config.toml
bias = "none"
lr_mult_o = 1.17
lr_mult_up = 0.661
final_lr_fraction = 0.0
batch_tokens = 16384
train_tokens = 97710000
Each number is 500 + 25 x the weight over the matrix's rms, rounded and kept within 0 to 999. Layers, rows and columns count from 0. Numbers have three digits each.

# layer 6 attention value, 64x96, rms 0.174, rows 61-63, columns 0-95
511530521497501526467498528537498468500521505546460504519550521451472493515539475506485519509454501541445446493524508536441497537480517498477504516456475518490515509459468484477541469499467532499470507486536539458499515524459506456497455491484510496523514544474482492524465475498507492500
550502465484461477532503474542502458512498487506531501449491493477497520492495488489506462491489526503512523524534501490521517480528473516461456448474530518486496508537519503522464518503492491474531513513565501483512482511482506495545510486537494528493548484503504510525512497491501493500
519497501497482458509491494500524539508511443520513483524497486538470517487481482498539476543499496425479472460583494474497494511493547519507521481483504527497487556486520447481512506519504515537495482511514515492543513511501513492507504494489476471510471488498516499463494515496498501493
# layer 6 attention output (transposed), 128x96, rms 0.198, rows 61-63,125-127, columns 0-95
528500519490478478474494494499519507495497479529512509495477507505501529529497493495502485495472493475478494508506523493520517510527504486513507506510483499499524491491512497517479472514507500489471513503510506477485502508522479516470495515488476457496495486500505511485483526518534528528
476484498517470526482494499459504500512532497478500523515527474499502510500513514472488469496525507490485516497510507514501506526471504477482522504497494485504500490499478489516525518497538511504497502472503501527478505486515533471501491510502469508509492492499511489502536509482497486494
517505481507521499512500513477525508508481475495512506508491512492474512493500505515509508482510487520515506511474496512479491532494482502493473505459498513470496490525510461487489500515511501515501481499504487503472497563505500510501504529498501503485522508516492479490496488501501503499
471480460489539487514467472473505498491502484465472499496506463557436465492538533504480509529517533555544475486488469465497504459495493510469485483478549456505465530491541515554473544500484538526500526515466568597463400472507578519556502508526518516477447539438514498558502488448533442480
485524537518520478517521521560462491472513508497503479482484606499527474477504503485489536478472486471508511499422496451480523504491489517551510567557481467488510468478491519568520421468486491527453517495497493487537488531465459525489475513465486531550464522510511502462480491513545540487
446500545513491505458469438514469505498516544451535484505488520491547448476584471513487502543519506501479510464522474507483503442556520503467518516499492495457521534464461552536537504462467472443522527506464503547445514499492471519518475490511534528540519486482466483507525468550501492552
# layer 6 MLP gate, 192x96, rms 0.121, rows 0-45, columns 0-95
520482487506458494462541448481524493488528518517461553500500526482533515523449467513525530461524489506512465509519492470518530495465508470464522504506526505474524539519505454509515529510483494502504531467467479466506442558483531510538507468521555519519468449483469498486472513496481488511
520529439514492469436518474506488526462525521472507517512483514532445499529522550571538494486470509503496562500463478510504498516506476470512470486525521486500518495477494485548507458490480518513477491508459496487527489530521505541499508526476480529492516507475468497484502503554502490539
513464520530507474504468521521483504529515462516500559492515442505520481490499502459496513500488478548489478531502502486456487503539516507505481519521477471543470516484475481504519523463516508498549484497504502491506487543510525463502524497502519487459530526448498473520549504470517456493
495502491494532483544469484500518510463529464482490514508481507454533455503472490484545510500503525539500566510480485479542456526502465487510497530494522489504510474481492452464478529514502492536513493519457490506482509536549519491469532499516482499453486476442455504511495517544455507551
517494467486474467521506522499506494503504519509461508541502495526509527518490539458451492506524468482545496484513485493502462452472493478496490532491516508480567495502486497506518473478518531492506470502499470517504450507502538501511482531503497481495503452515490505466536517500490511515
516531515484473523537514531524537495481489467485520553543432504475453511503506529500514509535504522474486472506520456502515474518519506479492456502507497510481515465501471511481478498502453492465483532475532511436507513498515531484496502466509475520487483537491509481466477525519474494502
457501500532536488454490524519516475519497512558467500489533454526512486535481490474494507444500537534500516481491516503524517483487494459523496445539496482548477526480492467488531516507481500495513518520486479504500500522480506468497550479441497503506478497494500521480540453520524463484
480498486533496489500496473506492472455481470468485525525485486475479533538496506461557519520536493498536488541470503507519500493459500532504500441455477506501530492534471506502521530531561549495491567483488529451515471510499508489458489544485456507465501482469535484545492483550488535483
470475541528519499506534496538509526518489474491490489458524480494482497487524498512520496509504460498439535513484508461481500501493498525496479476548507507514492467531458483475525505492504506491512532514503521506535497520540572526525561442458496482459502449487461544520480442538497450472
514507500487481531483525493568527459534496501495535488529479496525519495517505497503515531524484484474517490497482507524497475487530466479502477512501508508544512503531510488431534523489523532486456451519479497466573473471525503557506495430492507509479515455472473533486510524513505490521
490570504519450476452524509486493506508570466517516508511478489471466484537516499529498507483528460542476508504521472523479505505516471472539477553487508483520510559455481485505473488527489489453512524483471478498523466528468493502509474523486534516490515484545466484501497516505480480476
530529569494469471527519474480475537497517490443498560495488473496506473534505444509538440502492512536481524517509475509498487507505492529527450484457535487508528534486494502524494461508458490501468546532495485486513494522450500475483506538501502535538516479516489503475468487489531493550
518471497486497482461536495490468489512476492506482559494469490495485473512524460534503535509530525494471548503481509510535534533454501468524496508532482470496456492517482468524521528532456486472512561515475487496497484508563506489515511466524506504486521533485537505445477452490512468508
527539476512474515478503505470545544468483475496562514486497504460490503506533495472486494504519490502497472485485424502509466457510523543533517470464538540484480543559485482515525491483529524502492458501486458464489488539512518492492499498484511458530494508461494568469505535494478490470
516508508463480518541518517477499458541515474520471545460473489519476475469509495520515516548475541496504495509466451489473472509497499492494497491473515504540541514499506493512487508504461523553531522505514523479508528519506478464495460470495511513473524491488517533483496542489461467519
564498503512481509476536497478479483456483494555493515500510484539425488486483491475528493490522490515496491533519465532511471486460513492540552477500497445510510484511561468482513539494492509514474497530452456524486529485494483520488511507488506510477478512481541509500499458489523535535
540501501504465538530530498479510527476545483496525509496461481468502526457560484516485518508525479490475543510492500467518499497507526479489521468478492495503475498521519493491464521533484504503443517515481443487504478513494493483488518494472535532449539499468501508429510494507519512470
529511544508501506480517498481518526465508509507443529513498533463518532500521514502517516553509472475505514464449480456513502454560504506514523487512486508496522511512498487487515513494504512516460472453475499484490488472529541474464517542507537518494534463509484513512489468487487450484
516506457491485498469511482510507530473514493522482508512519485471520516509532487546529506482510507526542460482480502483534478486461480526489524461488480483526510534481498497465528500491469498490499493493509510461508503505433485494502495493529489552491491504473481518512544569480512546500
517458571534524488490510502547500501447487451523481510504477455501497563518553521513488480471568522509479514481505480450516476520501489517490497520519490510510491475546494476491512504464489525507460491505497506523525453525475499494503536492524526526494501484497481487446508508518534466493
506518516496516527544511467499502524507560485473471500510500494487504489492493512503488476517496468538536489485508505442464511515502507477496492527524513507480512514472455545472500476508477497500531457481448517489478537532459527501491504485453508499453491503485527512511472511497465475481
530488512493516531495537476509494491515470513487474537490488459485471527499502483481466504504484528498530523515490471541505462491456485512515490502475490510525509486525498511503501452488524484483482499523533459514529468491539546507533506525527513467484480520487477503476476564498498525481
489505521499473534520525494475489460489572521486476507495472452503455513512522464531465528496474498518541527496501526505493482484527458453464482484511563513488493476533485501484471490511507491548481491498493515499519483525556537488478479464486540508506493501490512502498467490470472548481
501510467538520501505481510463530487499521508498499483507519521475500517565471533491567538460513490501523514490496459473513521500465506456476522519476488477492472494486479493506517535494499501534475501516516497496476459500472485481478498485529475496533466535513524502475496497549517509537
474491479488520469474553487495529510514486525492523534504534500485471505501492509503491499478495499547476505466506486534510535476482495508496456454467493496496490506530452501516529474536497542505497489496579504487486460489543508486514497524506522525516496534430505474466509462488526486461
548475506531503498515536464492484481497544492516500474486479443530527504494505482533499496460461492528581463519511479536500457430488517495501516495465507495504476484501495482513471484551489489522498512506472481504510490499528545485502486525517503542490504470478517495500483528578487530467
503486500483494483515510456505505494469526495470510545534526492501521520518472469497501478507474552494507520528485511511494486460488502492504430496499490498496481532511532470491490458527507516554451478536548501491459478488534525483509516526516506511505472481476493476462490506516486501483
542472496538478530456545456512493503510480475477539496550456466511460512498512493529484519487489512497492495501495507505490481481516546533512544490482487510495479489493540513515479497520497517505459482463483495499492541513542474498495500523493527528517500482523535531508458530499502502458
482474497493491422511495490470477494483481507484486512480500492507483456471497516505529547478539501482489525521499515496508513526530509517580492535479518515524503484547441494478476536500572519470473529481479520494483483523516483497531523510496504505459510563521495514473527524497508457501
482478503518506487535510509493509470473482495471483508486464493486450512485514489542542475450460531508518509496485498533472463475490486499511527540524474499523477503508484528512505516576504522449468486517488505521481465516512524541518523502515468481525546513477498499462445501508496506525
491497482526499470520501449484446470459490535483486533492478502483503559569482471498462527474551446536514525474506507518550500522491503454526519500521495513508503490531477464537474477500493492477506508510493505528495510486475476460477550462508454512521494482484550527526491470524549489479
498480528508498511517510461484548491517495485479556544504490504474443457473506517515542525498509495485485544512513517465482464470536444501522471450494509534491466519510479479541505501535492515520482483485491508534528486497529508525526490514476537497500511499477478509460493516515532512499
506490470494480500534477508474524511508516490473473505502479506510497505511488488495475513492503495505484502503510509532515508482523498492492536481495463536505526450470492470482491529540492528557492535486441533497507508508509484496551489492497495520515564476464502524542492501483503447478
497524508472510506488529478513509504478504507474452496492480463495513526494478506512551508458541501501457478530456508466498493500464514545452457501560534498459487489521495482507528513480467500476488500491469459465457489502541544493505472498456505510486524513500507499486517504520501487515
528466478466537542515503488545503493514515531523474506522484502444505509560508543460504454514491524550496488464485494482512530481476487507501486527525488485489497494491483497465496495517502518515485483467500537447478538508494466506500521513490484501525527472495543500542484514529526465515
481466513507502511511527484505533501525481502521465470454510510466514497508518484501479513461516500527547499498493487507495515499475505491498554510564531521532500525497489495491527495468452500501488469477485525463501493500535492494493510490513454475502471511524505490496495531563511459492
524521515579488476557451491458503504477502521447488475484503520494472494529497499445451530481541517529491518515501484480564489480460532523518518470549519466490491513505471490555498471510550559505532515533538486491497489517509525494511539491502488463485487500490502509472473528490496464513
517498538476499525523548476511520501474516526567468492493496487494464508526494473520541500487514505546545512479510501485547478473497490477508478488474535496474501490509475495441540462524518513512460535506494476468528467494490499542495470498497490542488495477461506536444517531523476526533
556508510478437517522545460539469526492511470467526514481511484473462555483544455503493511526506491519473500502477511471469496527510540533466515467493455472470509481526468470533543504507487488569499514533476493495504504511518503479511480498507520526486490496479521478476536466533498510535
493518518528496470465505452486494543489501509494463517500516471506503512547518483503495503479518465443562498523507514511512490452499527483447532492515526525514482504524500473486483478492533440562478521532487493477513549537486474528544516491513528504458477505471486495508545512459485491508
548521549512478481534489507491477488489507487504482529504506473456520514498540515514497542477482495491516527564550473515502476468539437453511480532506454514524481483503453520513528505498490561488524505472464493512480448486554508497472511479452508564509468484503502515518454500501489511505
476456568509535530469523479537505501459501462502502545500531447469471491554582450500565510475489483463522496497493491517536502490471504443482474522519509480533500471536511506500480495510505514516440527530504499506515467518512527494488495511485490517486495488440513473469501504555481455492
496499491479496471547549488512496544481468529493504480480478490504488477472504518507511467461533507511472505534466527465519492497487495505461516553503472476485512507483452521508536507477489509461449528521512577541500546506539509476491527523483494502503540483501486448485514539584489494473
507503519482501509519513484505541509492518484497470512490502503494483467505486471535542490551471455472503479559526501496532514476508479486545506505517536514499493504518459487508543437514509509494469532494508470529489480486454471537532515451513523542465453442480477551475542549486500482491
471506509512455523500518530503510498514509519504508477517540478463477527490455523527514471438528502504505505484482491515489515459480493453528534474484544482454521488514523510546508491485417515519485512481494459514496515495487493497514488480454542524515499510498441509487539562504575508523
503477492454467478509553481459495500493483512491489538471520496474454524523522487552504483556511489521486515492515510489528499522491516525505483447510504485483493492541504470527520457482471485508482509510496511509490501511503475511484494464441519513488455514464502498434522521525505490529
# layer 6 MLP up, 192x96, rms 0.117, rows 0-44, columns 0-95
466499522520506526519521491479465507452452477482512453468490510469478474508512498478477471487489492498490502480444471487517494494486555526539501554526494511534533494521510545521495459466469546500465515556515522510482537524553507530449490494488483476489495509504465510450464562533522489487
487486488513459471504483497515522502512507496507518517477458512492513529490456522481488508480499499459443481494510513542493442469505486533559518469476463559524479518502511545515504485522525491441461501473510559500490516509498538482534485458498508531560512475499520527467524492530492512454
541540514502523513531502509511491495482520478490540510507472522539539532487516509469476491506467497480476453506483505528486463512499523529533478482532487504550518484518523535500488506500472456471516514522487517463506539520462470491534479499539502497500492530480463511464493518497480494455
515488466546496505446543506474494514524483481521470492524497500522488489475519507506517507478497561522499496474510505495535494520483529522461499470497480517487464485423518542478522530490502478486483535528513479521504513532489487490505438488441521501507456522503513520513501452496514520482
473476465502502501502502483511534445488476506471501527490478504543443536508488520494463533530485483496487518448495473490518494504510507504480454485513516490469476502499518499526507484548539490468505502507500516459497500502469486525527547484528493513498551475506506515503519472463504552535
532506499451457511481477504502512536463483499521492511525534523532543479483539517538522519483481489509462516517481551493470490519502486505539497487528485500482460513562496516517508480535504509515501483527542459532501477491531505493535501536476484489491481464490493468477551472486522502491
490526563551455501566508488516550456497526524502513485506516498501526480450534518497486492503510480483493497513508471531476495527484519493540470552513536492476471503476522505539482474440491528501463538501489508496543501505500466502462484485477495471540522512513471481490484511505540462505
519528507466502512491498526494483466499464524555520478491525509431512495522494455469495476493464489494521467494508501476504524489505476507516546509527531501486528456500518475483493468523513481558490521468493510464512491510513456456550450493506504522505486540495478555496513527516469452550
524474501494470540509490494421476513534472499519484547541503532524527458524477466531459516488498485479458511526492499488489475484519507528506506515483467507554517472451527468497450495506496545517481541518498484515522497490567519501520483483462530508521524500498470479529502492467515485500
559522475470511487506492503489446506525521536500516470478488515496517510528541495519502456501528494491549485508514468454531501504533476501498440518501523473486515463448528542513506488552498526504503485544522504496532474483530495471491481498491490533489500506514530489513502465525521516556
514447544478481500484490479530476513487487471488502561526470498475495525512477492505502481487493533526485463511515487536492517501501499554491518523472472469465558501512530488528489475481496455512501495443524520491526461532486514490467469514482533550499477494532552472477535467504510472492
507498493472517508537498525465526497494480559468506488460542483455449513479510524530522514493506519457528481525496453465472467493461531485495503505484475480479565495511529504495531479483475500490493480488513500529501472524522518540525515503527449462503487552489458498478550552481495475531
477474502539488482514538546535527498532523515487498516505496519539498459458531451472509475509492500518491488507459446507491498543486449474475481504530524487484463446510516523485529496515520514533475554475520499482437534486470484517537506500538491439509485497543544455454500519468516511531
480496524520486520470526461491474515517486452458488519428494455479510511521470481501468527448524507477508515528556492475550504497515485540477524490544497514474499527522483534475503525515491491563513457519519489519490472479505521485507494512514513515510500480533504475513449514497515522483
454481497507541482537509481520507511470522464474523505509485484500535487478528487480478442485480498501455496492491482540543498503417525512511497522509495532476510480471515496505506516505506518468465483514508490514523526492543511550511540496464539488489527484492538494456491511533475472543
456538467512495450472477508536454525520525503482517469482471531464499508496491510507491508537488495478481518538524506528487518477517407519513496527508507499457501481467499509511530497527466508492528505549442503479480476516524510495490466497517493488486544511533468565507509533506496480473
499472472497485485520542496527496478486518565485526487515511480523487463464544475475519512473494476481463499460490543478483506516528480479427502483497459468501506519522510550490492486474498487511463497478491484506572483531483447530488557488520513484516554518493490501463564506489511507490
479515506466517509503526475501481510516496518482518532497513490477546528534471476537561481510494462499516526485486509515507537465520477479540490497523496509487501515464506469508522450456526517506466497495495469555470491494470489491469507522484513524516444471533492486519461482475480529517
479471518488520514454486510524541492504475482536459506461529499479498497516506479516500518527505524468524491520503489540552534474480533500525504511507478489556498516517501500477493503459520519500508501447493527496524479485479482518522413499516491539472482482516500482525483487498515515524
505535478519516528492507472465520512439482480488509506486499499529512521499540485460476491511510511506494542524465496499495488512502553483515528516516527493501507518524475527487501488498495484483483465493479500438524456494519503474525538558527475478483476483499490501477532464500433411484
511521513519509526554459456497498495493462492509544487495484445432508497496489457475490511480531508526483479523462481466495457540515518527527517460500481525488481507519520490506496499504521505488491531532523483497520504507447496488508538502520508492485492507492485540516471476485528493490
500503485473545492496486506500483509524521462503492486560486533494522531479498498497492510523509491433485511501500499493486497507496498487527520449509500499488505525481466514502448520508501545542494521484463507501503543485543438526477448477558540516515484437495517492526545513497495491457
513549503553500476497489484502502489522516502451467498491462503473497520523506508497528488553498495531575494491505552487461476517544472522509528515523509456477508475514485509501485506534475466450525496499484474495527471525483496463482503447512464476479510524526490515498485511515476480533
509503509519492497501490494461494512513497503529473485497489525483505494539472468513526524513490540485504498534491497526497518500478510508497548450488482502507486462501512506475448475501470460526515553513461465471508498477523486453503502477508545497500552472499464517557518534519475494461
519486511542510525509474545517456506472521478548485501501508430503486496475498482509541509482481549506553495505427513501511503478465458462543458501517473488498531519462518505464494530470524487491446495490515468532501511492504493499501507480488503508467535438477480507504526488550537544523
526531536522501506471489466518492488506473468535528489496515509501511543537536474527479510539526487522474541460484513487492541518492497501490501501495520488510511494463525433476567563488492508502543455505504480492485530493500489466442495484470508488528510474457513484515466488479510484492
493513507478448509469514511488481531525505518464512479496467498553515515532527518540520501502480470531513528545483486467490468515524524473497496526507524517452511504469505502462467479561484499517456489495507532521469522530500514494474474497502492487498488505524508476492485474480499484528
477486526475498504520526470510495517528503491512508515471488568499547457509558495508520556490481532495490496479484503474515521471505516502484506470513526460500446516501528504494477455504545423528525498492528501473501502475434486499508505511499515511476476511506466493504509528522470509524
513462515482483548496510531487536489482573450543477509467543510474488572536529468473500489492523473515485498505508516512468456502442516515507493474496494485506498514502534523489491535492477472511517487526517514516512553479468496505495499486497492506497491463529487529523554488504485517501
480510484528510469485507499455522488502481518486547518468530457508501485509456517532501491540450479485538519484515479504482515510484479499463499488507509518474518504482488501543545501451463491551499525514504544473491476521492457510477484496494485504479515512525486490498524434515529550485
497443506506548508518503512505498525551504515500518479494528525490511474532484460511465469482508484513517449446536540517488496465460518476513498518486467467528475481486490490537488487534511481535541497521481486505504504526497485481483451479514468485498480461462543513495458468543502484475
459489480523537537521474503499473484540510506484523492465458504512505470527518466529522493506514550498518464483536493554473520494518522474530507481505504470517526519442504504477460492530521503484514529483477499496548467480468477546457511486516544492502496477522402502529489520514454496463
499495536493495484511505528490487515480537490495493482554439530509505495502518504537519495494504502522529510502470479524562478470479477510494489500496490501545497454482487505502514510525513496531509516534493571463479480521497526531513489554487458479483511485454507531523500450477509496466
476481503501507540475474493470497473485487475462503487510487437527494541459515496534500506523476537467489508493473481489468491525461505523535508482517483513486529521559471505524492531513483536565522541496532516526495517465469465461530509491519544511498453522483487521509501472497522482497
460471505540501511504519526460496526521498510499511511519501505487471521451495485467532498489486517560473493499535538477485520521486519522467490486479548487502506494451454502509503481480523570523492453542535478461507495476527504497474485494520501519493474484495508478493464504486514458513
494511498467475525493517494508540502541546564458494481490519480527471492473495483539516515482472513510483493524477498488468499498510499500504519485451450501511529453476513517463519530499474500512483502503472463520489513508530493508562483467517510530516482537499484541507491475493476486538
506526519516472549467531509513479480557499456531515454487467473494518544519523417498502467521529513504487517530551512443523485527497496474502447499470482464517479483514478464484495499511467541519526504480487480539475516498484460517501504493499529560510533471494474470527484496540551480496
571524479506501544489490483540461562485511522527499514518443472449526511518457478465508485545501477515489444500496453488484503491497452524516506538515492465497447515500508492498506509497457523504489495518485499492473503500484541489504524460524521546506494493528550511490503556493485504455
535511490483503501575518474539448502474509508494545538501523483486487504479511469473484490492525506521488535495510475507467516528511505508480546461520490524481448503547498479546529490490487507480469494494507496524485454532541516528513480469503476490539474468457494486467517540523503478506
495498485496519471505510546471496483517504474469459495486501527472482510492498542466525469524489503499520484500489541498510507510496488441521455486513505505457514482501515508536520460492536497494506477510543499499490541481476499534510490540508466486491523473487538462538503495554494486540
480525489498524467451520490469483505489493477476500493481458535527454500534495555471494519486468509552482540526517503526506515518506511501509495482529473556489478496500487531492468515530502501493509530484500491477480531495479493501509523484492476485443491513500484564517474477452473465478
524478519508449528485456512522512479520485500466478515527516544491538513501445555492486498471499470523490508476564527457488496512518519537513529482486472491526509509502509459493474482488504503505503450504502469486481508487522478520507534500489506488539433543497527544523465529502528495503
526527465527502478496512503519472479507511491484505494500479490544525505484466488513499486553469457526460501493534533525486519566505496501521496523535469503532488506519543533536467496537545496466482480466497523493430536497507464531527465495507520492465536525493514516485454497509482495439
496539481475503483505531504487514433492482513517449504534482508493501446476511462493539509464501452520543458496488521534490509524495427527534527503491505511498485551508537514451499461474519525509457481478537525502511504524490458485521472459489513504505478495546495494492494494475515523484
510487490490530473481495499513520510494529504507510467504458483525481516501496455486489494475503516467525515507534508500492489478536485515445520505499488556538532467490447526490447503555489472462531500484468492514549488466445478523535513505508494544497498480514437507492478545517470484515
# layer 6 MLP down (transposed), 192x96, rms 0.161, rows 0-44, columns 0-95
487511488507497522466490510468512510474481483530474551502491520520528512493525476550463513510538489506494522505457521500596404471543525467483518537511460516500502533511459477479508533471504471460511461513523457526502489452508480513536510482482525490502461511449469543512508540496495507506
455529517497487465494532501500468535534547510522471519491479456456499507504480515488517492502488528534503521518501485484516524486519450464541504547539496566466524475530436510501492504512467506467505494510507458481511477544545458503520488497491525496510516535503438493504474481505504493507
473471519483512540501487478492525465486482471523494473495493474534490453471559501533512493483494502508475520497507510489530483470506507514487467464435478439474498511529527532514490495506457514527502535490507495498533543490507516518518504526500542535474514496505476495500520486516523492527
492517501532487486511481506533507488486505551506499527484502482501444533495450493518472496484485456534535510499465458469521559497535491507485499546501530520496513501493447494477539509481489493512472480526496529497483528509515499485452464514514518466542498525514462499511501486556483503516
528518507493524517518454494485479525537492528543508507477513456477477463493448519480542533444514513493493518513515500484493529513515502549478487500512495469455493511511475496452507514517510497476488484507566501518523492514534482509499480533467471480480514476518507531512489496481496496448
529513508534467520517488457513498489503494479545522503471502477483495502510513517480507473514497478521507542495505472501483473526499500544543516444493521493516494519499517462520509516476464529473498481485513503503549469429520443534514512513469523489473494476474480505513496521471514515515
458494456519523477511545507487496535504503536482501464516520512519516512446469517503511460504523505499470509498503473506493500499508437525516458440542510548486532504539483508499520452533524493535482516458502507517492508485510497453514475500479505495485557532518516480492469478494500505522
527460471489507496471493491493501518478517472473468471542478523501488488464515520504513514507507544516555489505504480520531505503489544497467450481424496530491511523488525543490513471489501477470493525547495564482466492536504465515509489488512482487501525478524478515490526462513491539518
540500495491483518475480496436480512518529535450491485517494469510524534480459492513497476537533511523528522487538453497550514515491485518510506480472489491471497491478490476489538501526502490531443417497501505531508520509513459524483479509479500515506527528491534444489528483561494488466
486484495509461478489555456539542509503464519512464492547528502478476519531474520491498497502548460498535525495536527457526469522478501470485513524453508531485523478441491504474498498524505456507547528461500541469513536525486491508501504516494501529552490465467499487484495495510498489459
490472502497518503555476504472509538497544502527592459503457508499538428515473507472488541511490481479503484466478514515507523523530501503482513486485489502547554454505470459495533492487537541509496467547488513496488475517481481516476473501488447518527494500536513525498488475478487503489
529453490510536518496508476516503474502536503502523503551483486519498481509504455518518487463496482522489521502488521493500513524530522515468456500500535508502494477481466472547486476482485513535450510548472459477530519418481500527506453486515519497544470462485523484522540493506514538529
510454446521515498530505508495519520460454506516456528489498514450518502535522540491512492508516470488519544531564508486464508509505559444525497491462512530529491490474476483495461466520440516500499470472494518500480455517456476494465485502499516514498485484492525536505541506554485494530
491523504543482467500487494491485539483458510512519473544521523491494498484488554491476531483501467505484509480520474497540513520493539460453507478543517499514482471500486529527521530495513436457474522540510522534450476472509456504446530482488519479475488532497471515462531533505524479524
481508463450535535526508514526508534501543525520491483459512507548437485511503533467491507491484516495506471490498475532439498499549530546520513468499505511483520486477477516478453517492506500500514500493515520477477494506470523489498505530448484482499471532508504486486550504514486485518
547504490480481528514520484483523540506502497494556517508498490524505492534542473514498464516476515498499489514488467519496474529504525482521479498448511488434537516498549520500490434494520499537506509470536467471526494504471518474503482478420518504497493479497540476490466528461533501498
557487498499510517481471517482519489526488548522478488502527450527458489459497472549496469469495494559494487536521513511454473468516537475508486520521488500528481501517486466507455456513542484554522465498501514451493550483513506494487483469479500527488522522479471533500546493508501491493
500476506505449483506587504492479445511498477492505493518465516481518445477511465507506524511493527497489503484483502477511577498445478498513504548464496515525519512545521523491518505532515501467511530532473493525489526525519482485515506499479503498475513536524463499477464528501478494492
513488525498499534536483505498511506486479523475469516481521509512464463561507519483517515484504527526487509460491481517492482505487502483513496455467512509505510560518447465491519490451504496560481449473510485490469497478511555519523474514510514518522530518525480526482490499485499485458
559502515495514504496516520468485522515525499547556524496499493508487516489484470476498449469493511494511529481507491511501510481476477522486517454531489510477521473504462540495500514520453538475473490529527549493490482435503510507507477508509515467455492487483503504539477531523483487514
495500530440494481501519486459510544496530450459485502512504476517506505519492474473504494486487492498497506523518492493492502546504475484508496476476501504462480509488491494511500491505505531477517513528530483532477506601484507517453508507495491460537518477510513568521497501529465521485
513501457457499514492512478523507511467518555511547477489478540527490480500498534482470512513513508512499489480516531469500442508534546475493482489515524533475482510495495487492525505515480526513504491468490499450454492591476466509521519465501476530509485519485488517490487478547533502492
485468515452495550512495542474521502517474532525474537478531456466479498502513506508480489482506525452469510502524498522492531506483504489511499545501490486525513544485534442512474512475508539516491447505470522535495450496533533516540524506524482506501508491474475481464491501520481512469
489510480515507489519504454492457496512503511515437515504497449490509501483522490508459546506469497468476479477457550526494511517498546506542515498488502524486499488496499478559478476505466504539538491518476524466495486468522498499526527526472458495552522537476514505494529524472518496495
516471507525551527522489494466535517508546504485494485532486455525529520467484509467469485516481512479538499515502510499532460480502459447521504488514459465502494529472524492477488521501458507495501525527468452512490520612506484505499509468507476513466523484522488503536537476512502473515
464517514504535466520459482502473481532549539529533528461490528496523484469487485517510481502492504499538513501477484529492447501529458536517536523533535509527513499451465488466525539518478460501469499519512520463460469496459548523495482492504506519484500496443490461489489487528537524468
496483507523506468502496509500493490508518516457510513538506522464466511511502472460492509509502507498507469540450507498502497527551484495455485511496506481466482484470540454553478504509493478518480535492476514472519543537533535491503510528511503465503504513494534502555475532463490492462
468514513517540444543455493475502478528506490504522478514468509486498538493539513510497451484516499534495524527502470507503465547496507491508464471514537486503490467499477503506521481458511505512527498475489550536514488503542459477471518467501522457489519500455497509482475511521488509548
529492501495540518477525451508539511484485532499515492539515468554470477464516532519515467465506509507522500481484485501488468486537481494469470479463501515479484543521500494538486483504520491519490479518476482462518468563476530507505468537488505531482490467524479499509493512459509519531
509518508429486484516513504518513517489490526480539484485443523504502541509520542483494485466488459509488489511430527481471492482531526488516510493483523503518504482477471515506529517496496462524566498540447499520501534495505487498528515477517502532488489513461462502498522503516469494489
509487478502481476506524487520480437503539499462524524534485519509534479481523516420494513509487501468495496481497519501501465509500485500469502481558546513507509515487555459483478495505506510511459505493525515516526468466514469461508528474522522497528440508546495538476459529511500504508
504489503486503489509474548491549476491482475485476505524460478529543441455537450522475510526527480493473512497455527460521503524516529527537537485546519517497572545482511492485497532507490474504433484509523483488517532512474507484516460519486524487455532511480490526517516466481475497470
510501482459572526527473469485502511519497510508542468497497471512503508474481503496517499497451484481502501548485552517517542496484481476532532501511484473505495505491489502478521503546466489469475495458511491524510522452506480486487481484507507500513504510506530492460499502519474554520
548440494528484534476480524500497439492474482542493539532511509562516538511502484473478527499509476530481530509472517533527506496499528496507502482459474497507430496499527521499519500534488483490477460488488518514476516541479467528497436531500510476506478499463512508485495489536481488492
480496496461488473466516518492506534484499528511487515474495527512500530463520485479473478517501496499491522485512528523540521500465519486505473479489500513494488490495480518516493527480483489478532518511529508567510489374520477489515445509489522536509482498499526506502515525548484484494
507468491547550511459470525500507459500480499474557504477456505485480500496518535495472502516519464472495483525501510507471473499493520480538494500551487476479533502491509472503547510504518505513529463509468528482517498517509507477498502528504485480473483519467523530515487564450531493500
486554499533500453523473475510505472398497520476519474519498476485489438496525524529492488512511513506517491482465496468526511474476507465484467524504489487501519494507526504559498498519491429521483493508491524488473503524510483515552477535503489525500521505493511486570497553485541467548
479519498479521452484505457502552534535488490519531478501483478490509509569506495502500461528559480482495501525531526514526470504520461482514500518557529514452505510412502527520487476470485528495463513493527511516504524474450509492482478475528512491494486482514522501482466508500502447483
512503517519532500527455524478534466546455509508544530481499473504518510511494494518502466525523521502467484521512513498567520487498485516481496525523540478513467496495472519510474493490504499483513477498483528453492485394538491524442513489522523506465536508508497475500472482507498493463
469507497551500531478542488519514488574481489502492482495490470460524551539526505471495507499477473489481505477488492511510524502557492492462489507520500496504491483496440536497518528499497475504502477518499516506487462464517542471550498485457493483505529486473503508469554519515495504473
539505520553548468461471521550455492521492521507551500481526487504478493504468504501484471501490524514510503530499470518477458500511495524491510510497518469478495500501459485482520524541497486511520462509474512533509468485509519467492456549494472525466492472469503472456535495481530505550
510514488497502536520468504489513485485497486532491526488507503504483484511512512559480480511480457503492513526448512483524480546484519520499507492488507500472489532501401496484507523482532465510511473521506549505429495561491559524501540473484458496513475527526463519495543519501502477519
519506485490506498496510467533509529461492510514478482522497480473519448479526487500447498483495521488529478529441488476456466534496551505496477493487444527500506474494528482491492516510541520501513456476496489507514480523492441537470513527504473543549502522552512526502523495502497516546
546473509527492504538435517471494453524498465517518474528480457495503518510494512488500480500448501496498514485435473495523446526542503503514503502496501525521474506500519512537479485468505479523516511468530491501502502414522507493495517507539547504463484482531511502484557505517501500508
534498511486508499525521490491476447479540499477423486507533491511477516485517487466471557504442515476559511498550491561511485513524478524528460527494527516502491488454558492520494471487482460457471490534510532469484487543503499512469507507500512535496479480476500492517540471485496509504